config.toml
n_head = 6
d_mlp = 768
qk_norm = false
parallel_block = false
optimizer = "soap_variant"
lr = 0.00774
lr_head = 0.0092
batch_tokens = 65536
dataset = "wikipedia_en"
Each number is 128 + 24 x the weight over its row's rms, rounded and kept within 0 to 255. Layers, rows and columns count from 0. Numbers have three digits each. The size before them is the row's rms in percent of the matrix's.

# up: layer 5 MLP up, 768x192, rms 0.185, rows 300-399, columns 128-191
# down: layer 5 MLP down (transposed), 768x192, rms 0.174, rows 300-399, columns 128-191
up300 099:110115134087086151094113112131072145124153103111086123102142099189086116173068118148131099120108150189127131149153074103108160134084109165109109120101128109138086149151115154101123092165113107
down300 098:144109136123125119168132125106152097152154103112136136155129104125096101111151134126126120096159112114136133108171129189140124104118125133121113087153134091103107092113160117067111121153142126
up301 096:166152144139143153126100151124090142114146155083109121112148110140114121123115127170151128099123119152116126137131139108136142166132097141127115096082104159135070156140106140129137133160131141
down301 098:131157132156109136123113164131143115123077124156068070138138101109165114139099128144167146168126175135137121140133101119121102135131162118091120125126176123102141114135134154130140116142168094
up302 090:120134148122146124123122097137148094085148130114119173147112095124120158122107123118132135115133137090156159129100092103121136117127141070157098110184067129119114152123103161145095134122120100
down302 088:136117160134107074102109174130116164102130128126076100130121102077135158165098143144132119118148126149138114109133144102148141135149150133143130162175102153152114105149137140121099133093108139
up303 098:129156126141117090128123152161070093139107124121076097125127124096100153110131139145108133111119148156119115138117091148147121096103089179096105162170108127111133126135100164158135096148124119
down303 105:102122098097137115123090178129179151099142096130097144117097119097107103139104111109142127102160080113129139090109167128123124127157154151160143116082091140167171143160095123126161140117107148
up304 106:114151127159132096113140120165128159070147140145131144172121145098125133157106126164133125139120145147142146130154151117143109104066134125181127105126119115148125155121115106102135122153044099
down304 094:121118143141133128138145141156141141144111142128105160140140119115127113149138140110134087140131145145166131138160110137133144149149140165168122104110115106105125093190097082133071131101168127
up305 098:157164116144148119105129129058123151094152111135092112124125107116125178107159137117119100137097126151109160163158139118150112138142106110153141159107131168120150124138142153168123077114107121
down305 097:128155148145123104113102137130141108100126132113108097136145120094130115127163131138133118100160159092174125064148113129122128176131097133104107128127131085115133143107098088171112087129099129
up306 106:100163165115074138143114111168111130133175076122125135138134108128168142136108119118155101124105130165126146133146135084158155145138112127144142119093144159144113116132132123136077092136135116
down306 105:178140128160114160144130155122115118147104156102137107137149140133131120124153112128121119111152152083159095075125155108132148137149109127117137134154154126143092118122131181141179168141131141
up307 092:122103138166112120103103157122162162130104149144102121113161171128168102130112165143118191131125091128126105130132094079116144152142148126150131146118148100132103121138115132123132138138156121
down307 102:178173126133119133128127137136152135132147107109073128140117097108116122148133139130072085164097099137185143133102092131086077135145133159078128120098091183150132176132155120121130135141150107
up308 104:146133129128095130144124141134116071146155146089182138175143132129081114117140071132116142129113125096157104130120141113163102149158138093077074157122115133088114133125167136119150116113120098
down308 105:133093086139155111084076132111126167124109114078096123098115144137169135132120119100140138151084141110130087127146156120112121138132139107143186161125110166122101118163085123127126146105128153
up309 098:126103136111114070095153137110108157165154146167124094154184118148122102127137112107101115091114119122138135120184118099127138175114130136137110099105090119131128121130114146092162131158126114
down309 099:152122156140144100143110119110133132087159092135125125176156135098109122098133109128174142164107100107136150135117140079161126118169111122169201115116134156122070145149153107120138117133165124
up310 092:174142134096114125098127096115146138124103184089129153194141149180121119129109185114117152089136134128115106129132183130173114110104124109127125087096089120109137135138138112100135124130130153
down310 096:171147113142052125135104133125129116094163143146115160141136121136107107119136130119125122131130144156115177121142111101158122133100124076123083142114112078140085148094140123080155152148109147
up311 104:126113136155131135156131117125156140115104158105116135089139153142143146128189147157096094142145160143128125161149124126160109128105152119112135123129146135142167154122141132110165164127105106
down311 111:111131138161139123102135137080117090155142131137098126125175183143112128100205134090143135076129190138157139143159110121114153124129113124130082160154122083144150139133092106157159111100124115
up312 100:097139173153115117082149108148145137139124151159145102152142109129138167116073166150133104122162144132131157160151124154171106087093129135136121117087140139140145153085144113154135098149120158
down312 098:130147124134151108087149124104123115117135185113191135178133153152123101103110145152150126121163156143104103127150114149122125091117128114123133121111146099124127148075175071101149150109112127
up313 095:110098145139124088144127119133105105114148158112075112111118139133090148101126073155146107122131076130119133121128117158136110164164130144106128126103092138158092145138136157077100136123137114
down313 095:140167120132116155130119116148119156114104092126158126132151153153116151156172122127142153164069118133108153164157114137112161135140154163144126106106158143149145115124149156104111085132080139
up314 097:130139140131117149084098156135127127101088112174163109130113136170120109123144182145113114146155134099131123100159066064124105120145107119127128123142092164150115123130180090086137149105161160
down314 104:137160107168102147125130139137138130103160087149093147097182092134107115103108126097150178113137145103118109109141170117122110110145144143152146094110144124085132119158108144152129104068137179
up315 106:124161161094157114177135111128171077147109136187130098126134158085137129138140143132097159129146102121115148111103113105110177146137118112175122144172136134101084155105154145088129126138098161
down315 100:150126088142116132104118082125138140116139101105134109105113140105136089114124123160098129067141105129090133142139134188173115135136148120109134140131125153086150128134105123179149115144147121
up316 124:122150136102106125088141107095156085138080086128125140091137120134137116186117096078119144129163085152118187143139139104137135138073149141138129114092128174151069140138135116124132156132120124
down316 115:168166149109155123138098123132151141094142161081153156172104114136127150109172142095119153119099135138122135117137108171122172127131154119150127163129124148135150112138107081129103154140122137
up317 101:127124097121125137129168188122131098156149074145117066131152137127115142118129107127103133133123119143109141102138091119131162139149150142107102125132141135117143157144156141110135129158191129
down317 102:141070117145099152132127100170128141115134141112132147094155150122119083114131102149129145125157136146096150118156103121113127102136126160094134133109116077152119127163131152164124148123152086
up318 096:119093153154120121116128076109149105100143138139084135127104138143108148146101097113116164119093130140125107087133123092103123176117102091120161121152119119091149081119151122112154121129143177
down318 105:097148122121129117136120082109173134083134144121111111075092124138128106117154145136115151094162132138122130083138125124108166131114139096122083182101155116138092088106131121111084164144120142
up319 104:113142111128093138123177110120120088118131123136102134115168119119092148115139145144097102133054140150114123132143171121102141151140158166173123120129116096144165135116155111110120162148168130
down319 100:118116103149131115166164157156149120128098127149113139149119128129097126137165065123118116106121147144127144121133177092118112100135099157164137154138103080113147136083135112133145130150136110
up320 095:121166099140107120132160152119132130131137118134110153113111113133150116169133134145081113118096132151154154132117120062107110125140107152161167158134122117120065111111132133121164098168154131
down320 091:076160141156139106156138144103149140143095163119128160100143110129174118108139096187122114145114145087110125113139148095129128132106162168103073136091118106109100097137093152105151137139114102
up321 099:132100133117131125128119156153096110149129131124108133081139103101115153091150147117157126136089116137142160114168116087155114117130120163148127123158143137099131114157074133106119135104158122
down321 113:130110160120148103124123155166160103076099119117120151099101130141141090147128160165152159110111083097136092149115097101107158168116137101118125127153128117127152120105157127172095163153090149
up322 104:068153141134157103130106086152205116120125129154132142100117120109184126188109146097143106118161121148135109146093176164154147113144139131099157129183142115110142099113139084102130119133117146
down322 101:128111093163127148131147134133115067115106124128101106128115141099116127155094094114116171132126164159123106115156091078096139111113147138152140156074140130126090132155136145123115130160132122
up323 096:128139186133122134108148142159097141119097090095129146090118156151132099149136169117156100109103153143065148132172114108099129167122157069100135134125143159149174088143106114098117121126130136
down323 098:138142131121152113155090127143094178126115135151122161124122115062131112121094111124098121166100131160167092109116099148146108159118077137107169153161111094097128135124139125188102146153099129
up324 108:159159144139129172126069158147131132137151144159099122103164119129171161107090147104158124099131128114122127162163139139134133099149115137111153120094132194146101112176146112130126137092133087
down324 114:184142153117117136113159122182138137137118120142139050139085135134121166148124078136139085136143147097129125136142138134144170160151120101087134147159112079123155175173137132158106141113127128
up325 101:130140114102128112088162098110145164136138121113097108135128176154140135147076143139128132104129147103171142088111094078133131149128116132087094132132085123120164146143148150136137127116130129
down325 109:135162147125124134104120106116100136109143141130111146121156139128103129117135151181127116131146134179109122133134111125094159088155155159153110101112113120179129106139144127151067158074119126
up326 091:129115108151100082127102135139125119152116132160168124128143143168131077120113101152072145158152145132115197164122107140137092164148128140127127148123085145140184126120138112077139100086190145
down326 089:110115132143126124141118126152116109123143099113146145092162182140143159145111144115138088124147141083136097102103149102111093128134179112098157139171146149146162127158147155142113140096104114
up327 105:119168169134140174129183131125124106140122099127108100148133118139161145093098135114172116085066149143146099169100128105127105126111114178124120118157143151153146155124132145142130108128124107
down327 104:185132111111170119101102133093177129162144136109150140146129114126124166093173152148163126124157125116104102121126143120111101135137140183104096067146119117133126157137121092109136173144119144
up328 110:114121113102093120124104148108134130107106135107142126172092129147098143093116149115101189107076081141118106120151138134116117130157119109182097127157132130136141124153126122110119200104105150
down328 109:102137087127142133101132119111153120121119084117113128143069157127139138103139138146097153105120141126162108119174193123145100112113102101136152107135086126162127133120137137133099173134148116
up329 101:145114112131122086110133161111145104120092089112178121152147151143173144161145096119157135125093127149167152120170133176172123104140123118063154117128134099106117149117146101112111167143116146
down329 094:131142096122166105156144150144150137139127163153134150110118147140078142110144119160128112107151121148075146132147128164143111119128111143091155109119102123149167147183147164144141152126135121
up330 093:094165083137142114153130135142167168187135173144135096142140112130116150125173176128158144120151137133123084113118144130120126138132134101100076100121128134148139094156185128129123124157079140
down330 101:146102152129127146135131110126101109112137106145098110123162173153139080121111118126100113120130123130142173146131085119170132082111095138161153156103117104107136166095072127158147113167128133
up331 104:099129120100113092121091143142112087157071108178092142138155112123115151111178098141078149131155138146177129131137089095129141130164111169131108116090119133127096116113114116169125174154125107
down331 101:150101165126112120104156164132121141114169125112136085129119151138119139115137122144124141162116136132129125167121097135128098077133105103116104097133127128145148128143136165068104098138122117
up332 102:111152096126156115142161147123124105113125113122145088140136154161111097132101098136147141145094138114118122112142092145092148125106131086140159135128219137153143178148126106120156117085122124
down332 091:145139124129104137168080146121128119110118126121134131176145167121151125120139118139165134178097145120103124143143115117125148148107127117102087124127169091130156093085123119152078125131182161
up333 097:141108139123126147130045114130134113074118148134150148135178141165111127160166088148140134109157076127133152124178130131140085109115123157184120145125088132129164134142118082142147118080112117
down333 099:074137166162117124080117072124133149149121123141129139117110139122146129142172138139121112130149151131169121113092048097111106136125088090160130136111131079121166146124115105118144114149118149
up334 106:081131119150153078143129114109136110166154106132110110141077112134177150149131134099146162144131180175113147185144113133136087109146155142117106128122109150099134137137131103132118105106134167
down334 092:107140131097113114105101112114114127136125130172114128108094149110136118109101153111128118150139151117145154160132154135196137181167086123086137137134172101144137171125147118112136105094131158
up335 100:142173132102137134103118102133124123141145108128127127110127148071099114103137125109103086104110133098096156119110125111131137162123115121105186103092178177133127161138147156121114145140130122
down335 096:136138119116154140110136142160137109104146148123133148161105117130112169164144118114134165146089099155096149081137089152118122101127152124140159094137089113114050105142148129154080148135168113
up336 099:121117086117148106139104177145077114159124183118197130079120129144138148109126088107115112104124110110112137144107089158139119185127092153097144140131139152160113168080109150105124096138118110
down336 098:114124139139135198144129135153115159098158103084104095121146155137133132141064145140145121121157104151143129083120136106133109095111104111123116133148103097131113093117132173129152137131143137
up337 100:134138140185135125094132154156111079125156129134164157099132124156125111107141102140128119157139169133117134102116089140125074111119147132167121117134083134123117118156133140127160121169128154
down337 091:107143148112189159149158112147118193089117115117158142141137156128120166095124104123158153181118094142115104141141137128115111091118119105116115138119170099130147187124100114128090141101156128
up338 101:165145152117085081172122102103149129082154134139145143080116140138140175150142115152107128143146130118138127112104110105106151113106117116093133120122155111161035130140125120132110137131113112
down338 105:084083110140123138120149117115153175107104128128144149117146132128130176079135149117110101167138111109187100136118157147116147093098138153113116163105139127079106128093134122115183189143130106
up339 106:122162093139093158123085090143104116136147143164138149125129094130093127118122131106092149108130148103118140155132138093144101117113155163177165138118122128146106105126116122131119187149111085
down339 110:138119156118156152186107091134133100123132145123093123115153108113116147134126120134077150140143136158119128096136136125094120144118089090111155122152146094132133131152119169079133141156130143
up340 094:107103106111149080133134105136127138147146129097118094127123145114140140126139087101156087115096143144167121118151134176126096113116100140126094122140095118161129115152128108135117124126140133
down340 106:120159150077149154129151134144141115134137094176126060102135126132139088124134172183077100130125090155112165168137110127120094111112160132099127117127123136149119116120112127085166122145112154
up341 092:114116113109157097133128143129113097131141120102146095133113141106178136138147162117128125115114101119125122107126086162166145100115123059152102134115129101141122146155142160130113097089118180
down341 098:134106105120128117142098129091131115108146153152168148117103158149128163070102114155094134140085137168134095094142106136127126129123128141143155158127147132116093118153148116117109111137128131
up342 097:129134129141120044135145154137135144127125110146152127127133111117106144145139147121114116092151141148124188138089146156097118149122107113099114172109112138120112138097206160149151116090088159
down342 101:121102156117129149119127079116144167112109147159139139099128126120103110121121129111142127125121141106151083089137081148139100123158101082125176126164162113127160104121111135158119112145105131
up343 112:106132097097125154085113133154145128139121116154137098103147085163116116104108076073105137103129107131099135171091162142117116150119112140122159157136102172120068138137151108125143153088108115
down343 115:118133148145129138160111145107130120112148109159137148116168194121110141122158088114122109121179130087142112111109167108119093071115099111111107164124127058159131146058127125117169137089115103
up344 095:147122099119123134124148134127148089120102133143116067092153118148148134104105141155171141125120135127153146126140131078108149149154134147138123119120146139116135118143134115114149114151140133
down344 092:106097111163117137147158127106088122136107142131097120114164146108142116118148102089139126144176142110143086089075129072158119166137147113130107098175111137181127118135163142132117150142172123
up345 096:126103139113108192141106111093142124149171161163135081163119150126088151123097103127111091130136145150137126162121185139119119124136121124114110106100120117111148135148109146121101081122146111
down345 094:127148132119157137145146108118132129156117110123137087147161118142183104161141149121147119129093177127134154138153140141131115118071108141064156156153180136123146101106130107133121138140068156
up346 108:162122109135132134116127157156104135137134158104094149120129129123107132118145133127127128120119118108139143175133117124169143152139090159132169169111098141118150134131133126077110130144102123
down346 108:106099146141111143147125152167118118101156129163160101114123110120114095154112118152104103073132128159163121123135107127101148108162142126112151162116116115092077171136121127173116128120116126
up347 090:137167158132148137117126122136132102133143155152196162155103136135064117145112079136090140104146108099148168142154137136127133159133152131162125108151125138149117132123094155103129152086096158
down347 093:129093121124115108131138121117118184157108116145103160145136122138117112085104090096117123093156133093160088141085117160098172132158138149112168108105144121161135089151136132130127082154114119
up348 106:156156137110098128109150141157141092143119096134119157160104170122098191102151141148114105164135115117143067150143129145121131145083095148086137123105120139095144176136176136144134172151104111
down348 104:113113117179165092080170156117120114103107100129116104148145130116109081110100103123139148118130145127124154153129147062168095113080116135131094131083117126109101144113112140152104127140150138
up349 099:117157140160098162104134138100140141096130135112115101122090150138096110159144175127125163100146122116134137109156126115105130090137101104142124129083114169141123086119146063120165116107110134
down349 094:119136114103092073113123172093131142098129149148105125133118174101110166126123131118142130138155123121161150134077084127140108170089109141140125124124100102157121154107127078165115125123165124
up350 096:107146147164167163102097130128118146174092152165124139101133109165129114095123124128123137155145137157077132118143058120133151129138125132160149111154131127124126100146127098121130172140094141
down350 101:087138099096157144144151141123156093106094119103167143097132116149157152141117142112095163091116099150146115136157153135149149125103100114130137098123101126111109158122146147110097128151142123
up351 086:143147120163134101124099094108106095152083125115111123155123173133136131119104140100164126115116068094101134099141103125145077170090139110111146156112135093107141115114122143117130116117099125
down351 105:136133159161147145182130122146137196143134109134121133103101129122099129148109157114152121098141135144105165126170158110144134144158147123166111154160163159128091100118146132150135139145170131
up352 101:127151125102159142129106128148167150130126107107127136109128098169134098130162152125099165109134091134136119123157147131122115108135097127110129137156167118147164136124109134108132140134111129
down352 098:130079124124114111151117113139164120122152149167140102152139140089143132102126149106152088122126111169148132167132145162098103160098169155142100119162151133143140096127125112120103085160148141
up353 102:090073129168114110138140147118149106138146101142146111128096119116136122142121107121110098153119104145154117134156124119167114119123112192145100124151175103055133159125105112111105097096081131
down353 099:142140135144165078117123108132096124142118152088119150140142132098149155091113151179125141141128154114148122127135122126146143137181094114123147094115100153137095100121166136161152141123119134
up354 097:109127123121096157117120112108087115172129161141110129081123149102116141158117114116139156134102099127157118119124168083149127091071136114116096126141106110174133138074089166111114095078108140
down354 097:113115127110097095156151142155069177118105105140129124140136097112118125089129143134150142123136111085151169158148145155106122111143098138157171102158151098136114154111115099122098122105110158
up355 097:147152135132142121111104133122127144154110107134151138118151081121090114126130176128076092159113127098169098114113120142145175106124144148180127137127105138151163107115134129065142120115062130
down355 104:157163126140137110124115141110130141188113136094108121069163103112100154117131154126120110184122144170114139097179133109103138132138108137128094181073126116144134122080108114178112125136083143
up356 103:152147104118130138133113131119160112146165137162129146139145158135114155110091127123079138116117133109074142114127162149123139129127148101140112099116142115145134182162159095125171112142166088
down356 093:090116135101144148138114144146128118161121115153118118131121152143133116159147187146151094137108109099125108079127144143114136108120092105105125125203140080149169105125112144099109093109106176
up357 097:137098110092129150145119098149151155139125125114120103174148144143114106162144122143134114130136098087135144100146141133105119133123076113099110127136150099181120134145157149150147143092123119
down357 098:179096123143137106145114120142098103100146143138152151118147115120136161111126128114087152119189153108114125117138133157136126157122167141115137142087134121097102114130130128113149161130126106
up358 099:146127131088136111160089098164126118134123123120149117146107124142127134153165152108117106101147155147125088164112118140149136142152156170108112115088095083161136158120150125135086130126130089
down358 103:161154155131142141137127135143117082119143131123133171152138149166151117093143159155104099131083134136122126121148130140148158138127125078110162142102093106152105142136092112079145139153130143
up359 098:151099117133134141144120156116113083133110182160093131138106130132100164095135132149127134133104140154162156127154154119152148154163141107192138157113118086111144133124116138088139147130130119
down359 098:153165091186133114155135139125133123134125158147179110125113127131099181127103129149155168144105123123122159112138122131096131146124135113123143087141117112125133086156112130090123137148136121
up360 098:130153099085143132169105099106146135095128138153139081112138133128120162135120130136156109121119104143109131151135129131102170116136082135123125144069111140122146097130151155133111139122182155
down360 108:110118106109160153138140137109142124128158109123131125139115091147146134141144133154140158119173122125197112127124135133129136084150081135152123144101133090129148154087130178106131121164101160
up361 097:113094143132131143131171139135166130119126110095126102109153142118159093121111158127145106131123130112146132178158098129122147101149149093173109146093092154139113120134155119137100091160089166
down361 103:103115094128091114129144179143136128088077125083136120083150125145128128091144101110163144102112074073124127104159164136117100156143111117122111136142144125113121139100092142157105161128127127
up362 101:115130088140106137108084134103093124189105152155156109139136157151137151131070092144174086119128117149130116103103117110124156153091134162097133109101090159137113156091145163114130103163149151
down362 104:086152152145088138118140145196116139118151166119097149092139158101120111101131101122133095139095127128170133125147163108159132103113137080125110127154100153133138127114146130135128125123142130
up363 100:161091132112143073167157124119115178131163158135172120147146121141140110116155144154108097110120151150120161146124105121143080128148122118140117130085133136176128113106151140123143136114127128
down363 110:108107156135108118168108136162129100165109122120160160148149127095160131148117126151116175103151117130114160111153120149086104123110129117171118092134087152139111182179103161145097107096151147
up364 098:098137114178139121108126132104117131137125171137154131112141112078113175148130089091098142161104134150109145165122124125121090169125118123119125120093139113172090089119141147135109126103099138
down364 102:066114089145102160101163158140130128141120140143108142081106116112112096094128083155092136124101125153172107130150130135145082134095161114142166145128165117136111121136123128096105101156148103
up365 105:133119114087112108139121132092114111125143129112115136122078110158105139121121148136141117134112155132094153118141121127111166120113115123093128116078160146152092115145129154143102164124110114
down365 096:128137105125091189127134132133135116141133127124129158124139154095129172112134123161156140154124101116106142113110121083104150144181111115183120157119121099150124091103086109103133183131145125
up366 100:130123159189118151141105102138143090181095093138164110130072121146125131090128153131124122110105139128120101140110112105128121125094168164098142136161124145153093151160146111110171091135129135
down366 098:152115158098111129142134137088154118151117132115177140148082131114150124164115130182130140119142138112126123107129126090135141135128162142121129134164204106186112139095147149147128083121126086
up367 096:173119145151127128162083112108154143178103098118106144113099144140110164113088113140130127170088144098133121122120127080064141087161115110121167135132144138142140126142137135131156092121152137
down367 095:134135131135135151125113100146090174136156130135142139138140125095144142106149137142121148120151165094127120100125164128153137111118094141134175145124151161144137095103166129162151086110128162
up368 093:134124081105149120142165155150119090135128133190123108121129116133137130126103121131150120120122121136149131130126099104147157143161106095104105175103135175137103138105178137126152158079125119
down368 101:107116113090124126143157136134149098136144121122106149091123154126125118082148161134131148139146142143102127109123071098169074129117152153093128127131175166136119063135160107133143150149142107
up369 111:106138153178094163140142099142131146144112126154110138148120116087096106144164130125113140131137103142147190126122134218142077097136125103095124144132117168152145098106079096126148100161137177
down369 100:139149142161142094130122148164122155120116130131110176095145163110144133144128099131111158186170115118084097149130097160144123135130140125123129173120138116104119110125134135111084128124186099
up370 108:150167103131118121151113138165116136189126124201142085130088135113134130132119118143143127140143102093120101111119096124078181114098152118122146121133140137116139132154137112105096128106108128
down370 109:115175159103128125153142153106121100103139154122147140126163081123145109141123083095195114115104124110157134158138109086117060097137116103133106187109110148144154113120124112185129109156120161
up371 107:100104133143126131127111106135125126147175095104142107125116191154142114161132139131117104148108137084131127130111141109132173125084148122134155120139131167132149094122107140097097132139154075
down371 103:134131110152150142137180122109127137114138104144149144132077152133119123139121123156142159132150106077102105119165134104089145159122131101089118100147152084107145161110101182145081116131131089
up372 098:143165164185176099143079142118110123145113105093106103136121162133109125139121124109184092144174116157108144139148134112159159152118147091121151134152165141140140131148130088099111130109136118
down372 112:122135174117136145147090159148104151156110146123112082134116118109105129154116153097065124125098184121134123110100143144102113131114150097135141152098135102132133128174128099157107119093086128
up373 092:093134142167134121111151115143066127183089130144123102109119155119103132086108158097103082090123115156110137102113125145093150180121110155139148128124093158118154158095163150119151086120105127
down373 097:137135109121128157130128095107143129143135126149145124124106160110116142104144143142146094143117133117086132107143119115168145164155128125152093114127137167160082074181124149150142105152134121
up374 093:119155151166110147137115130112088163148112148155108123148108111115131112115122141099139098093116148079084144121146137123105140131151131109085136126140133141147140115129102134109104098128083139
down374 099:124175125110137156119136114119132118136060088097087098134107124142125121109127137119140078121127129102096138169162103117100171169125083127140142130166098087159135146129130089110133140125091167
up375 100:156114138085168094143170096146144125143151165137133143155103136082101125163195127107157189125127145141137136129076150143090161184145122130163124091101141140142129125130136125124107107108155117
down375 100:131151119144091145164121118100119115078133098113143110159131086120104101088129111090130113148167084154152142137156123176149116108125134136144121138102078100108148121153080146129117155121139127
up376 103:082122150102114126130136108216138123173140142150132103116112130156102104159149136142092127155155110103146133105120131117160043129185105149153150181143126118138146125136154159141086136086139119
down376 096:150137122129156086120117156085095152129123136107119121158157119107127139117092134122097111134131124169129148161127085150139126124126098149122174125111149146116117086096114113129120137130111143
up377 107:133148124159066097138135150082160149122125112129103171085125077134112140091125148086143123093144110108136149126097113143135146122140111088160122123113137137162113164135086093100123162105123094
down377 101:127102115125119124098145126118125107132115143097128166096119147192103160132150141104095118115125102170110137160160106106105069136142131143146128104169166140084097133119136156179117116133119146
up378 091:145137136102127153131155124109094137104103153176169076121137171141149170133115145148136119062091126145133167137130116186136151141124160130124148113093081140127152110132115156143090094101122152
down378 094:099083161061115124141143135114095160115151132110167143141126150157158092094085082112100127143132137127118153145124106201123151066140108110135144099094131132105121153154122157152144098103112150
up379 100:166116116166093081136113116119072121155166107139096115149137132113172083116141113142093125162131117114090109158126137137118083103140162138064116159088133150115098134109162110083139124125137080
down379 103:122150166149116159207164121126161115138112140122121129148123144134127122134146157073143131150119126107095155155140171134116124133113147135139125074125132083126152128146082126086142117087078136
up380 092:137117118138103159082163131056106148134115105128136074184136112189116118114165151152119139151128086126127133100119179126143107156125113149133125108133141069106166158105112151114076153101141099
down380 094:133117149120126147130143118104084146150135119139100126129120137089120140125120111089144141141137155116145176127117128122191092119083140091097131103154126117110168086174103170163140133129145136
up381 097:128109171128149138175142107164096110132131127123141145166061147133138103165129103179144111169182122116099130152122149141148076154147127119127124079128108183103126111157122137110139113121119071
down381 096:138141147127147139100183086107114115146103127096104093105174140135140076138124127105112104112106144144132093151107160119092137078149155119103119167132146134147135112124117155114101132133141146
up382 099:137157103123134111112130150103106144152129125114111159126106135097125144156169142139096138117165113158109142150168140143128117093121135104158156107156108116132097131139131093118164151129078105
down382 108:146157129147127128129127132123129124133131173109101133164087134138163130129116150116134140122155126132139142194129151148118139103148128096125137098160103186139126120152170117081151136128127160
up383 099:077114127138147158112099214073081139133144153128134116159096140154124132155109154099093138153163113097091104172149123105142140106140157114110094147164138130083097149130108160087121109102087151
down383 089:139136122151120172093125179100132155168070125112116083138108128129140149151156119107130085139160103122124119147147134157164162130105088164130167103125135156094121119165113115168153153116109112
up384 088:089112167165127106150102127117163123140135091115117131126124151143160118138145149138133132128093130160137153131108123125120103133143123149109120122142128149160122152113109111108088116126137123
down384 092:138077160131168108117108121115145162115138111090142159109120120128151129157094168147138150142114125109124158086113118135132113144150139110131116093105142099142142155129127166135149116120146127
up385 096:127102114099136131137155145117117193117099127122109127141102107131124139096108158115111136120133138129176096093141134128146103101141151107096143134144142166107086128115135114146130111110108142
down385 091:126144094187155160095098096110126126120152122161159058091136127144140127122139112144147134143188123138109106137089155131113138141118093115124087139117128070166130128137129093131151128130117068
up386 101:143138133155141125111120167155113144154146146165100128099152164096130100128115123156115118126114083119137147107133100172122096160097159112104131136147110140147120093156118137145114117159115097
down386 108:103131166157132124142186082134127120124130051166156179123084125137129152129119123163149130125137153167185101160122144127148158097088150147131071110142128094158099119116127106100160129093147105
up387 123:079112078130107138147120143136131110138183166134192097162153141142113164117107096163145104097153146128136122147086119095140119140155116065134122124122146111121146156144144126124165098122109097
down387 099:150098121125145123120104123113150154103113141095149132092159160096099161178143117132105132151111146103149139124127143144127115104137171130116108117114150125131144108123125118104141143091147148
up388 102:109136105184144096100109119140123139128134105174142138121157142124129104104098118136106140095112101154136153117146095091150123166139167133110122151138108096142124112100157112093131114086165143
down388 110:079136100126157128114106093082094180143135102103163109114137107116105125137121127093154143119167117086148140153149133124127141115100152139132088095158164153173115150107130089117122144156126134
up389 091:123149158140123141124125121126155144139154102182145134100163144140118112153133104103115180092069127117149133087157110119101160115104156128122131114126157161095097140171108145141149138135127156
down389 103:117100182107130193097096116127089124111163119082136129142133066145127140117128139103143094136142123109142141123159115124167075091128134158134150142111094126161116089129120139085091125113175102
up390 099:128137101095153095134108088101154122166117126158140155128124109122160112117133144116113124113131091111117104078116151147119151125096145158124118096168131148159085146135145120148139134129149109
down390 102:119125164177088119137113109121139138121105107184075099102101108108156071139084128096113126149130122152170101152147121138148116091125093139146137109128165095139119151111099133094116113159121148
up391 101:132122133146118096130139166086098140124106094145168134170136106124153132144116129128162122130106130111105142132127128152159116101107145092106085114070117159109158131109142152123086167171144150
down391 102:185092132090168130094070109149148120125086126143106145139137142095128156142128184157153107168151124143102115111159118118119109156189089087132181123172090138157079145142132096158158107108080133
up392 096:154115113150134114133120143161182179167123137119130111120090108149095134167112104140146138142144150158103157108153122114169141136100134110076165118176105078101129142156085093166166141081112145
down392 096:164121128154144086153104151145105175155126115111102090117121144114153142116128123150158147173122104164125142100139128159136150137141149102168174100143133123132160155116127116121108155105128137
up393 096:109109115095108123145137158100153084145161111180121112149149117128123099143129152133143131135131097110085159185151138137107147096096153130127131090132157162123136124146156120097131152145162156
down393 092:082136111143136119163166166175125145157106148145129133157137136135094087102148144140130148118149139098077145151122153148137100115121134090177084123138110112140104115157120129151148145138131142
up394 099:125099102100146090142139123120079103109127139120130119125110107106125123120112136111134097139135122162131096115130121163148134118111102152169125120123146109145082170168098111092099164117146128
down394 101:130170151138126106131140099155098128115074109082116151134161090157114166143113142101133128107110123167153129137125155141095108134150156157156154114134125119135121120114094108158113129143138117
up395 089:114098099140138125105151127082112150165131133178137113154090135128114154170134136193119115141094111121141113143179116107151143126159125164099152122148129144099166071128155146122105091166122124
down395 090:163133142071155129122152142130158136107171115099100160136147135130139109120122100142112159139164158104088041111108107154130140137105132124183135102101154169163174105075132122094151139107163138
up396 107:158080135103135116141129130142108085142149082088111113125122076147135132102149160160127153108133186101152151150136123093151145157132144124120115111164106148167119100113156155136146109141134132
down396 114:122129154132103147136101131127173172132162129152151105108144119129113107093147121111155085123141097117104151124147101145142146111168168140152118101140114067152110112161095095143162126159089091
up397 108:117110119185126110156129166126133113145088136150151155156102140102173119161133123133136135141120044121116126174116127137110093185109164129094119124121138140147148102142127117142134143144117110
down397 114:144083120125147085126120127173155129139155142124132169092124111131126120156139087137152114095084153156116120133163129149146123169122164142136094115159114133148149127123148121127095134182128062
up398 099:119135126139142088118127113147112117140101106174104129120125095098114116152096113113098164146136133146083140122122142119120126145102126124126110094150158114118123108089103097113164140112086164
down398 099:129131168066139119132085163083089131130152144142134130151163109157136152105167174117118136083128111137125127133162141154148118149135154103097140154147080115148099131173149127149113134135115080
up399 103:094138165114095138135100118137101107108109145130149107146131134136131129173141146143170137130135134121160084148125148114121116195120149125106183127172116140143128153085144138124159145138132146
down399 110:141111127054130151135129133141135152106090115130154121140157118089126153134144109124144142131116085126114113142092116124096107148129188108120110081130100143095136136131120150107127141143094079